Weights of a small GPT-style language model, trained from scratch on English Wikipedia.
Architecture: LayerNorm before and after each block, rotary positions, normalized queries and keys, shifted keys.
Training: 107M tokens, 7115 steps.
Each number is 128 + 32 x the weight over the matrix's rms, rounded and kept within 0 to 255. Layers, rows and columns count from 0.

# layer 4 MLP down (transposed), 512x160, rms 0.229, rows 113-134, columns 0-159
[[165 131 103 147 151 147 185 123  55 151 156 210 140 118 133 108  77  99  84 114 156 184  91  92 150  65 151 121  87 149  83  75  78 108 150  57 128 172 147 140 141 174 194  80 161 166 163 113 111 161 179 125 148 167 174 151  93 118 115 124 141 140 114 119 101 159 145 133 132 116 199  93 143 133 176 154 162 158  78 171 164 146 122 175 138  71 112 141  60 149 152 164 134  64 118 136 125  95 146 158 129 116 163 115 131 126 127 154 164 104 130 151 112  46 130  69 133  97 116 107 146 125  85 141 162  73  83 175 120 125 114 152 142 132 125 115  53 117 151 147 128 102 164 117 121 112 133 113  90  94 141  79 150 153 172 115 133 136 105  77]
 [147 123  96 213 135  98 149  74 114 153 147  98 163 121 120 212 166 155  94 198 104 174  90 151 136 131  92 112 138 126 193 181 200 184  96 148 168  87  85 117 149 129  96 112  82 134 102 170 171 154 190 150  86 176  86 158 110  88 154  85 150 114 104 119 128 114 166 160 115 123 124 172 129 121 151 126 101  84 102 135 102 100  96 102 138 147 149  98 174 139 157 115  82  97  95 150  81 111  73  69  97  96  48 133 125 125  83 113  80 171 141 137  93 105  93 108 121 160 111 110 119 124  88 184  82 155 123 103 146 149 138 134 128 149 169 157 131  91 166 143 142 152 148  82 156 128 148 125 131 161 146 107 172 138 197  95 108 115 151 113]
 [136 129 161 127 113 114  54 125  73 136 105 114 109 127  79 142 123 152  90 111 160 118 161  49 129 150 157  89 137 185 112 132  97 138 108 108 188 118 122  84 156 122 170  77 140  75  95  87 100 151 106 149 116  91 176 181 147 150 150 156 155 104 154 133 108 129 108 134 179 127 143 122 100 155 163  84 139 113 152  96 101  87 141 190 142 120  69  90 171 104 118 129 161 189 146 124 125 141 159 136 112 111 141 110 177 182 114 115 220  92 139  72 164 106 119 164  80 144 173 162  70 103  86 120  65 151 136 150 130 120 134 143 118 119  60 112  89 190 126 111 162 120 191 193 121 171  75 105 156  88 166 136 157 100 145 137 118  82 132 164]
 [150 112  75 175 119  90 159 102  58 167 171 143 159  59 102  94 142 116 109 166 176 170 121 133  68 132 136 156 141 106 118  81  86 127 114 121 116 154 120 103 129 115 140 144 108 137  93 146 146 242 143 123 111 149  97  69 185 111 111  86 125 161 169 143 122 183 105 181 110 104 115 131 145 135  99 132 110  98  92  77 110 143 101 112 139 163  99 101  52 108 103 137 141 168 150  96 193 162 119  86 100 155 182 107 124 106 119  99 114  69 101 137 136 127 134  95 124 156 139 154 155 147 124 129 175 158 181 150 139 140 122 137 100 171 211 122 140 163  97 113 101 171  96 158 137 123 113 135 199 154 158  98 112  85 139  78 175 128 104 121]
 [ 60 148 124  92 117 160 173 164 127 137 162 125 111 138  79 193 122  97 113 167 115  81 158 126 147  90  63 136 132 160 125 120 164 181  83 111 150 103 129 146  86 129 166 145 102 132  95 117 117 161 157 154 102 130 126 122 112  88 129 140  91  88 135 137  85 107 126 134 125  79 174 111 141  81 138 179 152 171 140 111 159 174 109  98 111 178  79 140 131 125 160 161 154  55 137 118 141 150 117 135 110 142 149 149 128  58 123 138  84 109 122 185 115  78 136 123 153 122 108 159  96 163 130 147 168 119 159 135 158 134 128 146  87 124 178 116  72  90 143 154  88 160 148 223 164  87 110 101 115 131 137 152 173 161  97 145 156  73  62 109]
 [191 178 106 143 111 156 159  86 142 151  82 159 140 126 108 129  87 122 132 111 142  95 142 152 122  86 107  71 123 101  60 146 103  76 169 117  96 168  78 112 166 155 147  94  82 132 151 199 168  86 178 169 162 113  63 122 149 108 149 139  93  99 202 107 159 144 126  81  74  67 183 121 124 103 146 122 155 165 117  94 130 102  77 151 140  81 111 144 108  96 155 134  95 131 178 145 109 152 110 125 133 124  84  52 160  96  89 134 190 143 192 112 165 100 142 146 100 127  96 108 176 111 152 170 114 172 108 131 107 115 122 179 132 142  90  99  96 151 180 126 118 168 153 162  79 105 127 143 122 142 223 135  99 142 132 183 131 138 160  80]
 [207 141 101 118 135 122 112 171  86 105  98 179 127 174 171 125 131 118  82 105 104 112 179  56 120 124 155 133  93  53 163 149 109 110 155 144  84 121 118 149 203 146  95 193 127  69  94 159 168 110 165 130 159 110 151 118 162 196 104 179 115  96 102  85  98 107 198 181 170 166 114 137 100 121 116  71 117 158 151  92 146 196 147 120 111 122 118 123 135 124 170 138 106 167 150 153 120 106 165 183  76 163 105 135  24  83 105 137 104  30 146 131 114 110 144 152 126 136  95 180 144 149  90 143 159  92 120  88 120 189 148 163 147 143 148 120 165 105 177 108 124 110 120 142 120 111 142 104  71 166  97 163  63 133 112  68 106 112 150 118]
 [107 129 107  96 161 126 213 160 139  83 140 169  61 146 151 142 103  70 128 122 161 143 130 141 152 128 123 113 172 113  48 143 118 141 167 165  79 119 185 131 150 160 215 160 178  89 113  76  51 144 115 127 101 121 112 107 177 145  95  98  87 105 167 153  80 102  93 114 107 119 159 149 134 113  77 129 121 165 142 113 183 167 142 169 124 136 162 121 125 174 131 162 128  61 157  72 179  76 157 163 194  89 104 155 144 124 101 198 110 154 191 103 156 119 167  81 118  93 167 192  53 141 151 112  90 100 157 125 113 145 126  82 177 123  88  52 120 110 144  94 130  98 124 110 104  98 214  98 177 168 127 122 121 103  87 131 120  86 166  74]
 [ 95 147 129 183 182  99 127 168  83 119 142 139 113 101  95 119 133 114 141 102  97 126 144 135 118 103 110  92 170 146 126 150 102 110 142 104 107  92  67 129 171 164 129 201 104  85 127 133 181  94 130 172 142 130  75 150  95 108 172 118 118 157 133 157 149 159  92  87 229 156 119  67 161  73 161 117 114 134  97 151 196 180 119 140 166 157 181  58 132 121 108  96 115 102  33 186  91 137 190 145 154 197 158 166 111 128 126  74 132  72  85 130 115 106 113 143 136 113 136 116 108  73 109 102 176 150 164  73 134  98 175  98 174 140 195 130 123 147 123  80 153 129 111 178 105  60 147 120 151 139 128 130 114 104  78 138 110 123 164 122]
 [153 155 134  52 168  94 124  93 113 148 118 104 154  78 140 115 121  63 164 110 135  85 113 173  55 127  33 120 106  79 130 177 128  86 111  73  89 149 182 105 106 124 111 182 146 112 113 125 122  81 179 154 119 149 107 120 161 198 120 106 114 102 114 107 107  93 152 146 134 121 147 148 118 111 123 125 161 148 186 163 130 147 210 121 189 113 172 124 137 100 169 110  96  85  81 132 149 199 192 109 114 123 116  75 152 154  67  85 128  69 125 141 205 137 139 146 190 147 169 125 147 161  99 134 172 147 157 101 115 103 123 108 136 114 101 104 122 147 122 126  80 179 131  79 160  81 161 145 110 126 113 131  95  92 169 133 164 113 153 238]
 [216 125 180 182 133 135 134 139  63 180 143 185  69 128 138 149 129 104 162  99 121 105  82 163 156 130  92 123  82 181 102 136 113 131 113  65 201 142 130 102 162 128 126 175  97 144 147 134  29 125 224 149 112 156  64 133 114  63 138 178 181 109 111  85 167  79  76 122 144 149 139 143 103  99 116  88 147 144  87 147  94 120 106 141 156 112 195  76 126 184 101 149  88 124 117 144 139 136 126 110  77 103  95 179 144 123 127 169 116  92 118 118 129 122 101 104  83 127 107 201 110 143 184 181 123 115 151 174 156 143 107 214 120  94 160 131 113 112 161 175 167 112  80  87 162 151 103 119 123  32 107 154 158 116 104  90  78 145 123 162]
 [179 106  93 134 137 122  97 154 134 181  77 152 119 121 172 104 152 122  99 115 196 174 125 141 169 104 130 154  44 121 113 142 117 106 129 175 119  86  98  89 117 174 143 127 167 127 135 137 109 207 129 146 121 100 109 127 183 152 133 103 162 146 106 136 175 156 101  99 108 109 126 109 127 185  73 216 128 130 138 113 119 118 158  64 138 135 154  98 152  66 117 152 122 139 135 132  86 111 139 119 126 154 164 112  73 105  93 131 102 149 180 102 119 117 179 129 154 123 140 115 151 196  91  93 111 164 142 115 193  95  49  80  65 104 121 149 167 189 133 167 139  64 140  43  93 102 153 136 111 146 118  93 124 124 143  78 182 119 141 127]
 [101 123 127 177 116 146  99 158 118 151  92 129 202 116  89 101 124 165 170 130 163 180 101 199 119 107  72 104 113 170 109 159 156 125 112 172 127 114 101 148 134  95 130 120 138 122 126 101 142 154 214 122 141 117 116  57  77 108 134 123 172 113 122 143 125 196 101  90 152 149 168 163 107 146  82 131 141  71 116 127 150 135  85 136  88  82  77 105  52  80 133 151 115 105 188 101 103 174 126 122  60 132 124 158 117  96 152 145 140 125 117 102 101  90 130 139 132 159 131 154 139 106  74 174 119 141  98 105 102 157 123  92  93 134 189 171 148 149 143 150 111 183  87 157 143 153 148  68 151 146 152  99 145 127 140 111  96  91 187 159]
 [ 85 182 123 159 138 182 112 106 120 149  54 175 147  91 172 126 103 137 153 132 103 123 150 111 142  96 153 132 134  71 140 115 150  89 122 155 128 133 161 106 102 104 197 144 104 142 117 127 161  80 152 141 103  41 124 154 144 185 117 133 181 150 157 162 125 147 138 182 184 133 108 126 126  98  88 151 153 130 127 100 117 119 138  86 105  83  94 104 106 149 110  78  64 102  79 120 116  95  80 101 138 192 223  90 105 107 131 156 107 172 108 153 126 102 116  43 176 141 132 135 109 206 148 144 152 166  59 113 113 205 125  93 131 129  68 131 127 143 123 144 102 148 110 122 177 158 151 133 125 117 110 118 185 112 152 101 141 137 151 109]
 [157 114 156 119 148 104 110 123 182 125 201 154  90  72  91  98  80 130 144 134 188 153 117 114 115 138 105 105 144  87 151 149  59 121  78  96 106 167 116 103  88 115 171 143 143 112 122 135  88 171 125 109 181 137  95 172 165  81 135 122 194 109  91 114 151 120 141 136 159 157 104 100 126  94 108 129 192 137 133  76 137 110  96 115 135 111 136 182  77  99 188 155 102 120 128  53 125  82 105 121 119 119 113 143  86 211 177 152 107 156 122 116 153 141 161 143 127 207 144 158 127 149 156 136 134 116  68 138 151 142 147 159  75  76  84 123 114 160 118 177 115 117 101 132 203 108 110 171 196 133 108 166  79  68 107  96 145 106 193 130]
 [168 120 193 138 176 141 148 111 108 124 168 125 157 153 197 184 175  88 101  73 137 163  84  83 137 166 114  94  86 107  97 122  93 171 113  80 142 108 125  89  61 150 105 165 126 127 144 136 142 156 111 189 148  86 135 129 113 107 167 122 164  53 137 191 143 136 150 207 155 128 124 117 100 101 116 108  96 107 127 139 118 137 138 124 118 175  75 151 180 187 133 123 123 101 165 126 164 130 118 142 161 140 109 136 155 125  91  92 186  88 185 112  82 114 168 100 129 188  93  85  93 146 130 126 118 121 142 116  84  87 182 124  63 138 131 164 101 133 145 178 137  89  85 116 148 110 130 128 202 134 122 146  35 148  67  97 101 110 136 112]
 [160 155 123 181 157 154 121 165 157 110 148 131  73 152  99 179 130  94 109 136 101  74 168  78 164 185 163 106 102 161 115 109 183 187 147 131  94  72  88 112 123 104 110  74 138 167 128  91 123 145 122 111 129 143 119 137 164 136 162 114 108 146  79 104 129 115 135 152 130 204 137 148  94 111  90  79 121 135 196 146 129 126 113  57 142 135 143 116 158 163 114 132 121 129 121 122 156 155 133 139  95  91 126 105 105 120  73 123 131 158 160 118 143  77 131 137 109 117  93 166 146 151 145 169 136 145 162  74 102 153 135 133 113  64 107  63 139 165 170 136 163 150 140  78 144 127 145 159 144 130 132 136  74  82 144  95  72 108 161 128]
 [142 100 188  81 146 101 104 112 167 141  72 149  93 131 133 107 168  92 130 108  76  81 106 124 176 113  91 140  94 184 113 141 103 139  79  84 102 110 190  59 114 122 129 170 134 126 116 109 159 110 141 129 180 154 112 141 150 156 113 156 165 179 106 134 132 130  84 114 142  98 120 109 129 102 127 105 145 158 142 148 136 114  41 145 148 116 103 164 102 139 129 169 158 143 108 110 142  69 179 109  91 143 188 128 104  58 163 115 131 138 121 142 165 154 180  88  78 146 142 139  99 174  93 131 170 140 121 134 100  96 172 160 148  68 104 131 156 126 148 110  60 137 106 141 143  97 134 167  96 158 129 140 206 112 165 153 109 167  86 177]
 [131 138 140 161 109 117 128 150  94 123 116 182 124 136  86 179 163 133  79 113  88 159 104 119  62 106 150 103 128 122  89 149 106 167  80 222  99  65 169 154 177 147 104  96 110 115 139  79 122  57 156 168 110 138 197 106 152 120 122 178 133 109 127 213 116 155 186 136 118  98 144 157 102 100 123 172  88  77 189 125 190  87  82 178 124 177 145  95 127  82  98 139 116 131 146 117 121  94 109 113 167 157 114 114 103 151 143  45 157 100 122 129 115  98 162 102 139 166 124  69 129 115 150  83 178 132 103  79 114  81  97 141 156 151  69 153 164 192 164 147 128 109  89 117  92 139 146 189 126 139  98 126  96 128 160  96 155 149 190 147]
 [127 134 128 109 114 143  92 138 124 134 130 117 112 125 134  92 169 112 143  70 116 191 128 182  99 123 107  95 188 215 106 209  69  51 130 129 106 133  90 131 137  74  95 103 143 156  97 102 128 118 144  94  87 133  79 113 130 148 182 169 135 111 114  93 156 116 135 166 122 153 170  65 115 101 111 154 160 161 209  90 112 114 143 126 146  79 117 115 159  42 179 134 151  74 169 132  17 130 100 129 164 114 171 134 128 121 150 109  97 107 125 170 175  92 138  89 142 107 164 110 225 178 118 140 166 113 119  82 173  80 146 113 169 134 123 135 127 106 120 158 184 142  90  68 187 199 158 104 104 164 132 118 143 154  79  81 163 116 172 101]
 [178 194 135 128  52 175 128  86 114 145 177 109 145 112  69 138 106 157  97 206 150 146 162  95 144 142 152  76 137 138 130 151 100 146 132  61 170 179 134  82 118 106 136  93 140 121 105 157 125  97 121 141 152 200 157 179 157 120 116 122  79  75  96 124 112 122 110 128 152 157 146 150 185 193 161 116 130 121 109 147  74 143 144  90 145 119 143  68 105 163 173 112 164 105 139 159 106 134  75 131 148 128 116 136  80 171 115  62 115  83 110 142 144 107 146 123  94 110 103 110 155  95 187  44 119 107  73 134 102  77 175 131 114  80  78  97 161 143 137 132 154 169 138 219 112 171 132 117 122 106 116  49 155 115  92 146 200 121 177 130]
 [130 150 166 104 216 168 139 128 127 136 118 148 147 148 142 155 121 117  97 128  81 145 189  81 126 116 104 126 185  95 107 150 120  72 153 144 120 151 138 122 110  85 126 159 116  88 105 156  90 138 135 100 127  96 110 119 165 123 143 193 138 131 123 132 101 130 118 184 149  86 134 143 105 127  89 134 113  96 136  96 124 127  88 138 152  74  78 148 125 132 127  90 186 147 123  87 139 135 158  86 131 106 111  94 158 127 128  94 112 155  78 215 151 121  87 122 117 113 119 190  77 127 163  95 102 142  64 132 187 138 141 130 130 100 110 152 116 181 109  75  92 162 162 100 144 164 109 107 154  23 116 129 127 161 205 129 112 230 171 128]]
# layer 4 MLP up, 512x160, rms 0.143, rows 114-134, columns 0-159
[[142 165 129 114 154  94  82 125 154 140 131 103  94 131 130 152 132 164  63 142 192 124 158 127 139  77 148 175 100 189 143 134 125 152 120  80 117 125 171  88 148 123  71 144 100 142 191  46 120 178 117 134 153  97 178 109  82 116 162 137  87 115 162 133 144 160  82 160 138 101 112 194 101 208 152 139 103 151 148 103 144 140 115  78 101 155 137  80 146 139 110 137 126 163 154  98 101 117 104 144 138 121 102 183 135 155  99 103  94 134 107  95  77  93  74 107 109 107  92  93 119 139  88 111  73 176 161 131 156 126 158 100 147 115 142 100 187  98 166 101 205 186 113 156  72  56 114 188 103 112 169 145 104 116 176 134  75 168 182 132]
 [117 140 148 105 109 144 144 114 182 118 121 105 120  91 117 102 135 123 132 164 195 131 157 177 150 117 106 143 101  97 149 122 107 123  75 129 143 145 142 121 128 146 128  97  99 122  97 119 144 129 128  68 165 116 115 100 107 127 167 127 143 102 175  95 157 115 128 131 138 152 122 149 121 149 131  95 131 102 137  74  76 178 145  43 120 141 116 112 197  90  86 129 125 108 134 129  95 153 132 149 133  81 134 143 157 153  96 141 122 172 255 141  63 159  90 122 163 120 116 154 167 188 147 128 111 140 171  54 152  91 130 200 179 101 131 118 154 117  80 188 175  54 121 134 139 115 144 114 128 133  80 146  79 167  88 105 142 187 133 112]
 [ 65 146 100 113 181 142 174  94 132 161 133 182  72 168 151 171  91 126 145 106 100  68 118 126 155 107 113  66 106  95 136  90 141 109 129 125 152 143 119 168 122  69 112 175 102  58 130 151  90 153 137 135 125 114  77 116 130 121 160 118 121 128 101 169 155 144 197 118 143 116  85 145  83 134 103 146 103  96 166 122 158 135 146 154 157 170  87 108 149  96 123 166 129 147 181 149  80  50 137 143 115 159 147  81 115 139 175 119 116 131 110 172 116 121 170 132 137 197 146  84 115  93 149 131 175 145 160 119 125  79 160  91  94 136 165 112 121 120 193 135 122 121 128 125 163 113  85 129 164 119 135 131 106  92 158  73 109 104 167 126]
 [182 108 105  93  98 102 127 113 131 159  92 154 142 102 179 111 180 129 177 185 131 125 118 163 138 153 158 125  95 148 137 135 131 109 139 139 129  70 166 117 138 101 135 135 153 143 135 100 117  71 137  75 170  74 134  90  82  99 152 111 135  97  89 104 130 125 118  82 156 114  96 138 133 163 116 124  98 141 108 160  80 131 124 158 108 126 144  99 106  92  95 104 168 110 118 121  99 127 174 147 154 178  56 119 201 184 117 151 161  96 121 157 143 201 127  81 127  96 127 112 108 113 107 116 149 128 205 167 114 140 125 124 161 133  85 147 138 127  79 106  99  60  92 112  82 124 121 163 228 182  78 210 176 149  89 148  85 161 144 109]
 [152 118  68 157 142 196 142 189 119 154 105 185 101 119  92  98 147 149 163 102 178 156 132 102 144 130 128  93 138 108 111 113 140 113  93 147  53 136 109 146 124  72 123 171 161 121  55 138 104 126  92 156 137 111 124  83 128 131 131 106  73 108 221 114 112 142 108 164  43 136 108 159  51 111 196 107 134 131 132 124 142 101 104  88 147 120 135 164 127  95 101 111 164 117 192 101 111 144 165 127 186 105 112 110  84 108  70 132  78 169 155 139  92 119 108 140 153 156 134 175 175 129 129 157 152 125  58 150 117 132 154 136  78 152 130  87 131 148 188  98 107  99 124 144 107 176 163 153 144 163  96 183 132 133 196 117 107 119 125 111]
 [  0 115 116  82 150 113 165 129 146 163 135 106 163 147 146  87 128 155  92 142 176  79 135 136 112 173  84 145 144 136 146 113 133 138 133  99 137 125  83  93 135 136 154 119 150 135  89 155 109 127 136 135  77 157  86 145 146  66 134 139 176 132 127 149 240 117 171  65  85  91 129 153 151 127 115 173 128 126 192 114 123 142 131 104  51  81 131  99  83 104  69 121  96 136 161 112  68 203 191 135 121 158  85 115 223 127 137 154 180 142 138 149 126 121  62 176 115 146  99 169 144  91  79 121  77 137 153 116 139 142 107 170 107 145 112 164 131 118 106  89 143 165 180 126 117 159 117 101 138 140  86 107 180 158 125 174 106  70 140 155]
 [116 147 159 108 137 137  96  87 193 171 159 170  83 115  99 180 166  97 117 113  54 153 101 117 122 163 127 185 101  94 159 104 162  52  97  81 132 153 141 146 191 242 117 107 193 128 171 110  81  99 106 127  95 145 173  95  91  23 160 130 115  51 175 128 140 110  58 133 145 123 160 125 118 189 110 117 103 203 122  84 101 175  79 138 132 128  74 105 118 142  99 180 144 140 172 140 137 157 115 101 144  93 164 140 118  84 186 151 124 111 108 164  92 133 152  89  80 134 167 204 151  98 136 141 161 161 117 166  95 131 159 199 122  98 117 117 125  92  80 156 135 114 135  71 168  91 143 121 171 109 108 105 159 140 115 134 124  84 100 108]
 [178 117 114 136 102 120 174 121 142 144 151  69 154  81 120 134 109 119 134 185 123 180 154 105 146 103 173  58 164 177  78  97 146  83  51 109 111 152 200 149 168 151  22 121 127 150  94 129  79  92 116  88 119 126 112 107 151 147 156 246 148 219 113 115 128 168 127  20 156 147  81 145 152 153 186 151  99 138 139 111 106 123 176  84 150 135 150 115 110 142 145 168  87 103  69 120 114 116 182  57 116 176 120 195 141 152 119 121 118 111 105 101  59  83 137 142 100 112 104  88 124 191 139  54 108 117 132 115 115 117 111 117 157 138 153 113 128 126 133 106 171 163 176 135 180 111 154 125 149  55 149  51 125 155 155  98 130 116  92 160]
 [138 122  50 120 113 183 124 162 110  89 132 171 113 145 151  87 175 176  72 124 132 153 178 161 227 136 136 149 107 134 101 125  62 165 136 107 178  81 134 129 117 136  92  73  70 127 143 143 151 170  98 102 176  95 148  87 158  91 123 123 136 107 116 219  96 182 112 148 127 127 110 156 108 142 173 124 108  96  99 132 117 142 106  96  68 138 129 130 116 167 118 104 153 132 119 159  96 156 179 127 134 113 104 137  83 133 109 112  74 139 133 128  84 169 111 116 120 102 123 129 112 143 160 143  73  91 170 104 117 102 120 125  49 190 167 127  93  94 141 153 120 114  72 143 142 173  96 176 142 163 157 167 154 189  78 132 154 164 127  77]
 [159 175 168 109 170 170 138 115  93 117  77  85 175 176 111 160  83 173 137 161 130 138  81 131 129  84 142 122 142  97 154  72 108 120 104  90 134 198 207 102 117 121 121  68 106 106 102 165  91  58 155 133  94 109 179 106 125  78 145 156 142 156 165 106 125  83 121  76 156 129 174 129 129 106 187 100  88 136 167  84 120 141 149 161 129 140 114 159  74 150 151 129  95 160 140 127 103 191 148 105 147  80  95 124 155 133 173 138 139 191 141 143 133 103 147 115 143 112 110 164 107 134 125  36  92 109 195 118 228  64 107 152  82 125 145  65 151 163 148 111 139  84 159 137 146 165  82 148 101 182 107  98 101  85 138  91 133 141 131  56]
 [121 170 102 143 129 131 163 113 107 108 102 101 119  79  94 155 161 145 154 165 105  88 127 153 151 108 151 132 155 128 129 129 156 167 117 143 139 144  95 133 124 112  85 172 123 131 130  94 165 126 136 143 125  77 108 145 126 156  95  99  94 115 148 176 111 202 162 114 113  86 129 129 103 150 192 141 176  81  29 108 111 171 127 202 122 168 118  74 114 114 126 143 165 123 133 155 160 124  86 117 132  98  72  76 121 142 140 152 103 112 147 118 145 172 120 181 126 103 146 145  45 117 136 167 111 106 131 116 122 156 154 187 117 110 123 132 203 140 107 126 114 121 143 129 109 174 145  89 118 112 112  39  97 127 140 166 139 105 159 111]
 [137 132 150 173  73 143 217 172 106 131 137 143 182 133 151 121 143  59 123 149 114 148 139 188 116 117 156  79 146 116 196 110 132 106 139 141 113 129 128 184 104 107 148 155 110 130 142 106 129 114  64 177 164 144 112 107 154 123 111 191 146 128  94 165 201 150  61 104 203 161 125 173 102 148 115  38  87 176 175 169  69 135 100 134 122 145 131 119 106 118 117 129 132 151 111 149  73  97  52 139  82 130 131 144 170 130 148  72 118 137 162 101 174  78 195 137  93 116 126  80 141  97  65 120 146 103 128 127 115 144 117 146 138 120 120 151 114 147 109 112 139 132 137 153 143 186  83  83 104 102  96 185 136  96 125 138 114 123 111 136]
 [127 113 154 193 152 109 130 140 164 127 127 155 154 120 161 100 178 103 130 159 157 158 200 134 125 102 135 129 134  83  83  96 115 111 109 137  52 108 128 132 128 146 132 130 180 149 102  92 141  87  97 157 136 143 115  67 122 108 188 100  98 122 118 150 135 122 177 111 136 130 131 210  84 120 186 119 152 155 120 110 104 161 129  58 150 101 161 132  81 160  93 110  79 175 139 166 182  84 117  78 186 100 151 109  66 181 154 109 101  96 135 148 122 109  50 192 153 126 103 127 133 158 131 135 165 113  73  85 166 130  71 123  83 148  97  80 123 134 145 128 109 110 154  97 181 173 126 177  90 142  86 127  53 113 173  97 123 129 126 185]
 [139 160 109  97 141 116 116  75 103 152 102 199  77  98 125 119 122 154  91  96 156  90 116 138 153 124 155 140 143 109 141 158 178 160 160 142 150 125  97 124 128 145  97  94 172 126  79 132 120  87  98 140 100 186  81  87 128  92 136 141 114 122 130 132 104 165 152 105 166 136  40 107 111  65 110 152 147 156 154 163 112  96 118  97  80 171 169 148 114 163 149  87  73 114 151 117 124 155 162 155  81 121 120 106 157 190 170 138 123  83 112  89 131  76 127 159 125 118 132 113 132 124 132  99 105 111 132 120 119  87  49 191 115 119  80 127 164 199 133 181 145 132 153 144 160 118 144  80 139 148 109 144  65 140 127 141 165 171 157 127]
 [139  96 179  77 110 138 117  67 143 140 146 132 162 129 138 143 163 132 176 113 103 150 178 121 100 136 102 143  95 144 134 186 120 127 180  79  97  66 152 113 105  99 115 145  71 119  96 100 129 127 150 138  55 136  95 115 155 191 110 191 143 136 109 124 125 119 132 190 149 134  53 144 145 120 110 106 165 138  71 132 172  92 182 116 103 213 105 177 140 130 209 174 121 148 107 151 141 120 116 119 131 136 139 131  90 132 107 157 106 164 132  86 159 155 106 137  95 108 116  95 115 107  95 206 109  87 160 108 181 133 103 112 157 130 136 116 204  85 195 146  55 125 113 116 151 130 124  93 162 129  69 130  91 137  88 122 155 100 105 167]
 [138 138 115 117 195 121 123 141 130 123 122 109 117 120 148 186 100 116  63  87 154 119 131 126 141 120 158  99 101  99  74 154 117  77 169 117 129 121 155 188 137  80 116 100 147  90 116  89 123 149 116 182 108 142 142  87 128 141 110  46 165 114 133  87 131 150 102 125 126 172 152 130 120 118 134 165 162 131 121 116 114  97 110 104 147 128 172 122  94 182 113 132 120 145  93 138 122 142 201 120 100 134 137 145 137 109 104 165 143 160 151  54 115 135  99 112 135 189 151 143 105 112  50 185 108 214 143  96 182 131 112 131 109 144 145 133 125 141 200 102 101  42 139 137  87 116 125 132 137 119 121  75 107  72 166 123 139 206 114 117]
 [133 137  87 141  94 171 144 101  74 130 126 132 130  80 159 169 172 152 146 138  95 143 158 144 122 108 113 149  88  80 127 161 131  97 158 120 165 125 112 129 125  94 111 151 119 170 115 152 154 134 148 107 153  97 112 165  48  63 125 156  76 130 125 134 121 123 130 128 122 154 137 114 144 100 148 132  78 102 130 119 143  98  94 108 137 140 141 161 137  47 145 110 123 119  91 136 167 150 156 115 150 136 146 138 130 157  73 119 122 122  93 109 151 144 132 118 103 116 187 152 104 156  74 167 102 129 103 119 169 104 163 109 164 111 135  62 185  92 133 132 163 153  83 153 109 108 146  94 137 119 158 157 137 137 189  93 132 134 136 119]
 [131 127  98 137 187 178 135  73 167 122 124 164 161 108 199  63 118  88 173 154 117 163 121 111 146 154 116 140 204 123 179 138 165  98 145  84 138 141 103 114 109 133 160 167  89 121 100 155 164 155 104 120 105 152 136 117 115 134 117  91  88 214 152  63 113 143 132 164  89 153  92  74 112  79 120 117 146 130 144  93 102  56 142 156 132 116 130  69  99 113 152 114 133 117 106 137 118  98 120 175  93 203 125 133 125 134  37 161 119 165 101 144 143 164  96 129  83  34 116 144 121 187 109 105 125 123 161 155 142 150 108 161 157  92 171  83 141 126 121  77 160 126 168 120 114 120 153 162 110  99 149 151 143  49  84 173 116 114 148 111]
 [201 162 129 148 100  62 132  86 166 115 150 104  96 115 145 148 102  89 151 103 106 104 133 187 127 104 164 122 136 187 178 144 121 142 132 110 105 130 187 175 157  35 172 141 127 184 134  90 145 136 162 166 136 142 139 147 106 120 163 137 118  81 159  79 154 135 118 128 132 136  96 120 142 157 125 179 113 148 177 123  62  87 136 134 132 103  94 133 141 173 137 166 215  74 147 120 128 116  86 136 122  92 177 161 168 119 132 166 123  55 164 121  92 116 176  71 111 107  95 151  43 105 150 104 142 150 146 102 118 118 141 127 148 112 111 125 116 201 146 110 110 135  40 201 116 176 115  79  81  39  79 132  95 101 179 139 143 145 134  52]
 [ 36 118  66 133  94 116 105  93  87 149 133 216  55 117 145 142 111  78 168  88 120 153 156 144 120 128 122 150 116  91  81  74 146 101 159 100 130 141 136 199 115 103 107 158 128  33 185 129 100 137 169 143 111 180 179 101 141 112  62 176 124  50 147 128 153 174 125 165 100 118 147 156 131 176 154  80 136 150 133 132 100 178 139  92 137 164 109 144 119 165 104 163 163 179 186 135 106 181 155  86 157 124 112 132 151  43 148 140 195 135  91  90 156  90 106  41 129 128 118 108 170 110  89 132  95  82 130 102 142 159 169 210 179 151 149  61 137 141 134 163 170 169 124 144 115 172 108 155 102  81 185 143 133 153  87 126 122 124  95 109]
 [144  96 205 131 152 159  79  98 164 160 198 124 114  97 150 124 151 116 102 167 145 154 151  96 173 114 141 101 133 105 105 125  85 116 111 185 137 142 158  69  88  88 125 122  92  91 154  91 188 158 127 143  66 128 212 201 144  99 121 109 108 145 101 128 151 113 133 178 104  80 104  61 150 149 136 103 152 134 123 115 121 191  99 157 129 126 121 116 165  66 147 182 158 165 121  71 125 106 115 126 130  97  56 100 167  95 208 151 119 106 148 196  90  98 136 138  86  97 116  93 117 163 160 113 150 158 107 156 130 172 182 136 102 105 128 141  91  79 125  97 103 160 194 127 118 120  92 109  68 137 119 175 123  72 127 153 160 138 165 112]]